config.yaml
n_layer: 8
d_model: 256
n_head: 8
n_kv_head: 4
head_dim: 32
d_mlp: 1024
vocab_size: 2185
activation: "tanh_gelu"
norm: "layernorm"
norm_place: "pre"
norm_eps: 1e-05
positions: "rope"
rope_base: 10000.0
rope_fraction: 0.5
qk_norm: false
attn_scale: 0.177
bias: "none"
tie_embeddings: false
parallel_block: true
init: "normal"
init_std_qkv: 0.0356
init_std_o: 0.0442
init_std_up: 0.051
init_std_down: 0.051
optimizer: "muon_hyperball"
lr: 0.00347
beta1: 0.95
weight_decay: 0.0
lr_head: 0.00456
warmup_steps: 200
schedule: "wsd"
decay_fraction: 1.0
decay_shape: "linear"
final_lr_fraction: 0.1
batch_tokens: [8192, 16384, 32768]
seq_len: 256
doc_mask: true
train_tokens: 118900000
steps: 7215
dataset: "wikipedia_en"
Each number is 500 + 25 x the weight over its row's rms, rounded and kept within 0 to 999. Layers, rows and columns count from 0. Numbers have three digits each. The size before them is the row's rms in percent of the matrix's.

# layer 4 MLP down (transposed), 1024x256, rms 0.051, rows 911-960, columns 192-255
097:488516514484513478473510478495476522470478516495544488503500481486480495508504509472533453486505499527511538519514471526488489533489498485479451490486483484477538494455493489505506464511418485
093:463496517517497509547523472533445533503530482512509525532529508525504486434538516461494508477472510499533467438513517504523495512534518503520533505522463488520511557540464496490507458506523507
107:513522521468482523485498507512508479486492450523497503477494514488540522529500513501511535521511481506493511440451479580513480539509558493500488513466504532499446518531468511512508552496499516
107:496482481445448528461504520465513519490530518541499500484483494507550485520514573482557497480538484479529503518516519526483503507536531462501506494479481511482517474504537458494447487498459502
102:530498521528489461513499511453516507486523515456500470483512498500526506521507533488472484513484505467495516455535538503500492487479452481493491493533484511471503472467479502483492512528559463
091:487475504497443503510477514520514496487520479510487520465438472510525469494514486509507437513461529542507478460437476482528561538496506489492519524499480502462501526503507533525500465506503500
101:502491513528483530515511456463523511485503535457502499525501486502538488515464498490462493493499552460477499506504530483504487502482518524492484522492510493512477498524481476491512501519518504
107:518488502522510485525490507490499504495518516465524463492554449505559508481455534473492483493510524483483500505478510517482537542467520491508507468486461497482551512440509514484521498513589528
099:507422491520486495457498539500507486536520488526489524473504474471518507535489459499434517522509445529488497497523502502494490512505545507497519543507509505491453505536460548497491497501483469
094:484445534527469474511539500524465529542489466520525525491542512495508504513507538504480479509497492542464511529492497476491494469479515492527467486493461529516514536474519494500508516484489473
105:470524512478495459492514471504506516451504522515508526523520479543497541469468522512485494491503487487446471503482518511504472516514513527451510473543511500503448472476506491509525510531519487
086:481506502497533525483490483492504482516487529554499509518494543497531483511532484555465527489532450493488441452476504470504514416509485504447505476523479456513524499523515538526524502489482567
110:457517477484516506536472531504502530481482467556483555507477509520476470493523490510497474481476498521455479516510514528525493472480477503495513491472493523447512482547503539529537499501532505
102:462505481492496512505480509499512490511488470453483514518520503492451484460499523456506548468567509447522497470524505493475509495502492500497502512474505481530484449535492479494420505499539504
102:526542504521532528539494532503483495500508541483475470471491521531514509507527487440518495488517502474533493477465500486498528493461491517468512495516524484485487496533496540524451461498469503
107:471513466509505502517496454500516462497474490464513491472514502487454488513491505466501516537530504493506502546481467480493478553493487498470504478482545540532533511499513494518507554544471507
111:472480446468545558481501490509441541484495504523510509489489461538457493505523526506492471448510521490508460525519478500507508512480541484472519481488512493495491495544481474500503480510485514
101:519510502526476446509560496506485534521476554470472485495489491497474455453498512518519496465470498503533485501479506492477535482471518496547495529478516463491489493498481521502482454483483479
108:503492519496543507465505489503498517477532510480488418510489440502520537549481517511518513522490522491529536504542501526531429484491474502514491503543530503494487482476512514503505502517484545
099:507536523516505493499523524500522466470497540506446496495522464507511514460496538476471526530471526459497464519494499490474508444475472472488543498523510521526516496452493520517517523502498467
095:509485492503501459513482502485549513462545507517523507463498506512478488455507475509520528476491471544497507527495507487523456490552539520516480524468459510483515480516537500519547510519480463
106:479510500486529482505463476500485542533508478496475530507488542499491467470522489480497483489570503498529456519496486498473495532480514489558516509510515549481488502473510462519534530470526551
110:504510514498503487519471479527453526486504514485476524480495521531508489505511498499519512544481492481476496556525510514519483487483522486445480491487473478510447528537503478509448455512507529
098:484513469503493491506515477497522500470519514515477512503541516546507494483483518510492513530503492503470548457498520510546517485481474542495466478530530525460526473500504491478486482491536460
090:527492480519538501470472439491497489494456522463506521501541532519495517503482487485470463492548534516491499482489500494513476495503480524489513514488512499470523484518520523547522518497510509
100:503499512480472499488495561500509504469482561495482454484508481480537487491473484483537542465486524461514505518473481497513538472482481526468490477514574539486475494519508487449474510489529470
100:493471475517560535495468548469493519470524482520523480469501494508522494472467498504458504512504534498477468510507483487521503482504486503547487526498520448492495512476476536497517511489498498
107:509528503493531481482498525513488511521514519516440519552515485509446500450472504487508479502547508447549479516531473522508505508501524528509474462471554549477462533505512521510512491502441505
108:520509498513472569556467526503502501517507533507508517528518477481534517495539504490495529479520471526510461509502516543506527487479506475530477466511504526494528524469477504500435504458517528
096:464488562476472498517527458499428456479509494516494523496529503468503487534509523465470528483548504514482465521486507505441480498486508525473519548552470534506455513517477553470463512517486493
105:526457468493509476517511444535519516499519499537457417553510502465485537480507506500506479467506498455483554498544514525481504483516488490454499531522517535491487497520509442511524498501470514
087:449528518488484511470494501511486566504548496529479448469525508502515480502541514438536497501511477519498481500522509516507513510549511487488526493515468488528514472482530548504484450503433445
110:499499477464511462472492511502492485496507514515511502549514487491539476490521485496515470483515482469501517528466556484480527508478491465479498494517500535547472479507481501480501531479510487
105:467468475480518497536480559507461495469513555492494471525460508459504501508464486479499497493498445501458465479508503507535546483531517499493517526461498455510473519538516494518528493510513464
103:468463511540465498457492508484483483488481476508544539500510510495465485525507519470477515531477523516498477504503516511510477487530525465482487553478510481510466485498477485521449514520513532
097:527504507484521488520513543498508488514542512505521472543485505486456463489452506492495472489531490490483464495512483497446565481512468525520535515497515506520522499488512498480505503481518539
096:492498483496536495541537515488502503503500462488506502496532485483440492545522513485481525486478481502516444449490511497507504460518504460494481544484495473455522498517523491463477463517466523
100:487534476486499554474502464537524522480478522459536476544519479504456505515501540483555532500502517506546461511502523523480530498488489515510555473500506510526490476498505527544493504472467479
095:459503514536523510469509506440546510486495521508553536457490554525519493518459475539502511499485470516503506501502478480505487513529521486541502510480520507480473513487513508502501507528469540
106:482508510546525496520489477517483459481502488474499529493439488577520468496497503512509551496474505487492473539528471487495504486556501459568511489473494557504484491500468531471462513467536490
101:477504442523515471474491534470524511558494526480538492490510508525480518473477561470477513491465488505516462458541547497517503447505533520529520516504474487491493460481508562494492468486499491
094:495475478492541490445542527473505476514529465484501492481513537535517545482505506486495480557460525562495486471494528457502486490518484459517522525501492489523502482474498475521517500512554495
109:448478513502536480480493558505462499487444449505501458453462512541490471499511555499509563483472450499539531470487492487480471489533478470484492498501517498537543512527530532476518531488480519
108:462489463518479495487450545448501495525500512529514527525515481506503503475468544530469498482522507494493497497470485497517513552488500500487475535483515533544509482495503529494511509473489443
104:480485495501496484534495517524512513472462514470468487476477508471517507523515510538471481544512480547548438509531521498491475532495550524480535507498502534496515499470501519462547549508493459
098:534489499511464516485455502505535499492520514488547521514498514539520494544499517519500463498522523536516435458487517505501523492519477528491514510477456514530457480491459490469500497524491465
091:480490480472548528489505486495501479486476514533567496473490507537496455470496491521497506533519534515521532477528501484512468513528497475501506454502486524498474471480526465498459536513518487
101:529500541550505549490516514459520512493490499484515529540500543488513497502511499505511508476530511528456478500478502511454483491502478470469537463491516498530439511473523482519457454465483468
093:497524516494507512536523519486520492511500521551543471506512463523507535498493521499538479503472488481520512512539521491501479480489470526552509527505520447501487518495539524513434471478468513
110:483474485509459496493445529568478476468462491488491469506467515518485517483466521493481519506504475472539477515515495534508550493540530496524486521485500501508502464513517537460490504546458491
# layer 4 MLP up, 1024x256, rms 0.051, rows 912-961, columns 192-255
094:513470491481489511480493523481520493518479531476490519472510483459483511556439484516476479490502477494478507531494529482495479507459497520459469487469531488530512474466501514515463563501483492
104:532482481486517522491473487505501505489477487464516548479450487510545516477528519477520504475500556512515485524517520493520495508503474500507490499560532506537527493452485530494505462487509512
107:501519514523557471517488481504464515523447496449498482532511517515447470487470455523494520486476507523501478493491524484530478475470510518488513492508502477491510489515476535478584505541533490
098:516506480439453491456519510515473503507457494564490523520487504462509502449493480531528535455505493512514489534450493480503489490537537515485514482507493511537468541514506492501489522514476529
086:487472503493495474504470504484527507447479501544520531505530477476496526530510524482508544512506478477454518492489506486480504487491509524520517466525512500519506530461527472470483499512492524
102:505471474450479468513475536497472493535492516529493500486502493476480518469503490498533512518515476528510481501458486523499508484502497467525535499456469526477526535523530492491486533523506511
105:507509507502497495496484512536489488493483469519499525524442513471472475486539453519486533460501459530504496503506476489502488464515473493492471535514561499485471480553482478498524498502475488
103:500549493490512535535484482500510533493490505466485503489477518523482501457491492514508530489494496488521468465515499491521523500488470510510482500494520481469510521501531451496500523483495522
100:527549436468480510522452500477523469544483525484478515481495466472485492474482484467522498470499506464522486511489531476520529551489474492472515481496516466439497508547500469482496524493492516
101:529494507490496511483488520490507530547473492528539459526496494504509475494508483481508475513489492493536489472507528518508510485471471475506514519489491556470556513566522484476519494493496510
083:545456469492508474523506506541506526521530480512513505493543510489525498539514500516515524495462486500506472506527501553523501513506508506489483527508531537491466523519514437491505506526484492
108:535506521520474515506522449496511488531503548452510482491507505442514517510476499497518520525492513478514501510490481530509475505493504475466470526503489527537482496465528463520473514487449492
100:491527508470486456495490489491488506468522501548474472461494464523535514527504522496492478523477479481517500512523521507511504506494483479514486488474527474510508530466525543500537462541493488
102:457463506501510499501501476493456511504544500482544528523527479474488506550477501554471474520460495525494495459499496500512490527518519475575532502538527520488513486527450507467472492442510498
112:460499507462485487497486537528525503479487462510499499521511485509531517504521457513483481472443452491488475496513509521512514480519533495480473528547475500488454496504470532462524492459508487
103:506505566543508467578528511482543464513556552466529493507495489469501500463445446481466503539497520504509518494473541519475528490523492479474502489473486515504487490475536514502492513485500489
104:542485510478514558502469530502505491498503425471501513503504495505505509532486520484480501464528494528504560504510492482522452488495481514461507525540470499525476496485497482497550561505526499
108:525521512496454498542496485475536513511463493501496546478485486484525415491530488536475499478510502518502484511457495459464504484522509512485479483480508521422523520542510481492501522486454476
101:461457503481514515494460482475466585550488499480497482474494531478492483588527470503509459503534505510538504490514496492497484556486496510500491510482512523504486486519479522459507483503527531
090:482496509513463554461488496488477505513462489489462472503483500524522539526503483496546428521469478484499486449472574486500532490476516496492534459490529510483525472459462497481461542528503524
106:540516535525495548499517519503504477469479541455533475487501496487511517532525524524503486523487500469462531499474510501512508458489489497469569496496487454496513476542482502488518509561506432
109:507519517496485499529501536502491471506473501482528489539512491482484496501484469514468455492491504492539517486459500526495509518530505520552535513514522497507532479458470507530537521472473436
098:506486539532499502495470497539483501527482497486500543481489491440494494526516493480489483453498558507484478532480520509501517506513527446522513554423445448522522504513548490512484526509449484
094:502458525487528505510526537522484512503506518533516455496474472461461482494488428513499524510469459516533489502487519510526515482498506483487521494487459509512497501486484477496497505494469451
104:532522497500509520495508503501499509508516439480506561525486506515489543505511526497484410537504525518507501500525547529512456535507513516519499486491444466506508504517499496520503487491518494
102:514536502475460496487536463502542503506501520503498531500520490488483530488492461524521520498474503487562513491493504482509499510463489465482480490515491543467498474508491492472468502551533469
107:514482501476498481500494447531528479512499490494569531485479509435529497518553503511509480506449521573481486515477550510483503465498477521509512538463482469515541455502480477501496490501502516
105:465509523478513463447544462491508487489523455499447500486519504543472507493462506496496451489473540509495519481464496457485477501516509510480568552505494466504469506522541493470529482505477463
098:559461461481513529516509543449576519520489485506468458496490513504471457486490488488505512514524492502475545514492514515496499448492497515523478479487502460513610515452511501516519493490539474
105:520536501525499503461479532513480505490493470515519531502499487523512510516525465462539494485515514501535501505471484478537531505511515510521475501513528492561474482528492542515497465517491500
086:482455508466488505471526517510514534467534523443537492533461508522502485519485485516472456504496487494499530498494512479467491529468504510495478473494476521531557511517490504486465541452506511
109:467492527513496512507495515480514514527519498486469516519491507446443513507501514505496505517481492500518522471510477493497488454488483521479461521493500490493500492467511475529517477538462518
109:530530529483501503506512452486514497552455489446478536526524505517501496488499523506514507509506515479553469532503505485466439540474474467490472491531495531499550454485471458476523496509525520
108:498524529447486496503507518516518516491510517469500469469490488490522486489474498512509503465509467483509513494532496478508498491489496514503518461487512498508550558517527476486520480478490472
090:489493516504501493483457478493513482455466478512482515469453486496551493499482493519522503500474515508518516520479475504530475507467499515453484506542523496459487486473487455512506493499539472
093:504455523464472525486475518500498444496535518484527530467489496505510511498456447550519450521506524499520526476514536502476446503504480532495527492501486501517479502491467534525528485505516515
097:515497502545483475494514457470480431516516484521485506554484518489507455495555461483475497519474525482485528513513440499513471524471520446469463493501520472487506475488510473494501455467531502
095:508534469480498518550498501542463488490510516442475469528520480488524489502531495479490456515521517494495504514504489488490522517489489513500485462507492485471507513522475521514488538466518458
108:525514518474497533440465486483533530521502492489511464460487523473506500529488517543520453516491458560536503516494508535519499520445511554502552532521500490479541500519486509491530495503480526
109:505512539487507518502532508514449494491462501528470528499493504480533514489509490527496512511508516483490506513465491522472483492527460483491498478521558554470499515513548456507545508511494528
090:518552530506468497531497504515474507461489482517467474524514493479496545521491483530520530496503491470556485492500484500502507527525505514515537521495473484498464526519545499458474511470498478
101:552482464460446459512496473463529501516556544528462531517494504466494512518501506475494521509525497519502490471484526530479558516529534498508497529466503486513473508530469488485480500504513491
107:502537492520501510506533501546488522539500510499477451468468481536483486533492455505508504523504484465492476466485473460481518504521518492493530495562513525446485512499514501528477456527519575
106:558515520490476527467547437486476496540516512509505518528496529504483485513536486511547488485502533467485522521501523495516504519492482507500514481509521470492485474506475478519538522507482483
092:469543538531547468460558541507483549538480452493469460498483509515530505529499520490508518483472503504485483505517450498479473550501519485533474521507492501480495498479522525493518513494488492
093:506529499535522467474476517464523483545505486487476500535488544455504558552467479514492482479510557522509497482487500493502504475495457520513472521476472484514449530511460502471519496468523504
101:534544481505493483513522442554439496477477483487505491440512489517500513539540503474487485488472530528515526472478513510527519534502580512496502498497493521527500460509488532491536482512513563
096:475485539487513490463526469481522499510486481490466511491500513510492463482510521492493487448473492496470525494454491560478536515490520480458501461485507563500467496509468486472526516556546498
108:505483527524532537485527492452525531491506509501506447494491459463508492526540499495501518478508502531464542486470502478490460517473511506513541536494478521485511503511481477508565479485538482
092:492492507489471501502537536509511520505477458497508492482474498509510409516492546481484534497510497491501456494512509475497529547492454483561475502487500555488512442507495456494484490484478528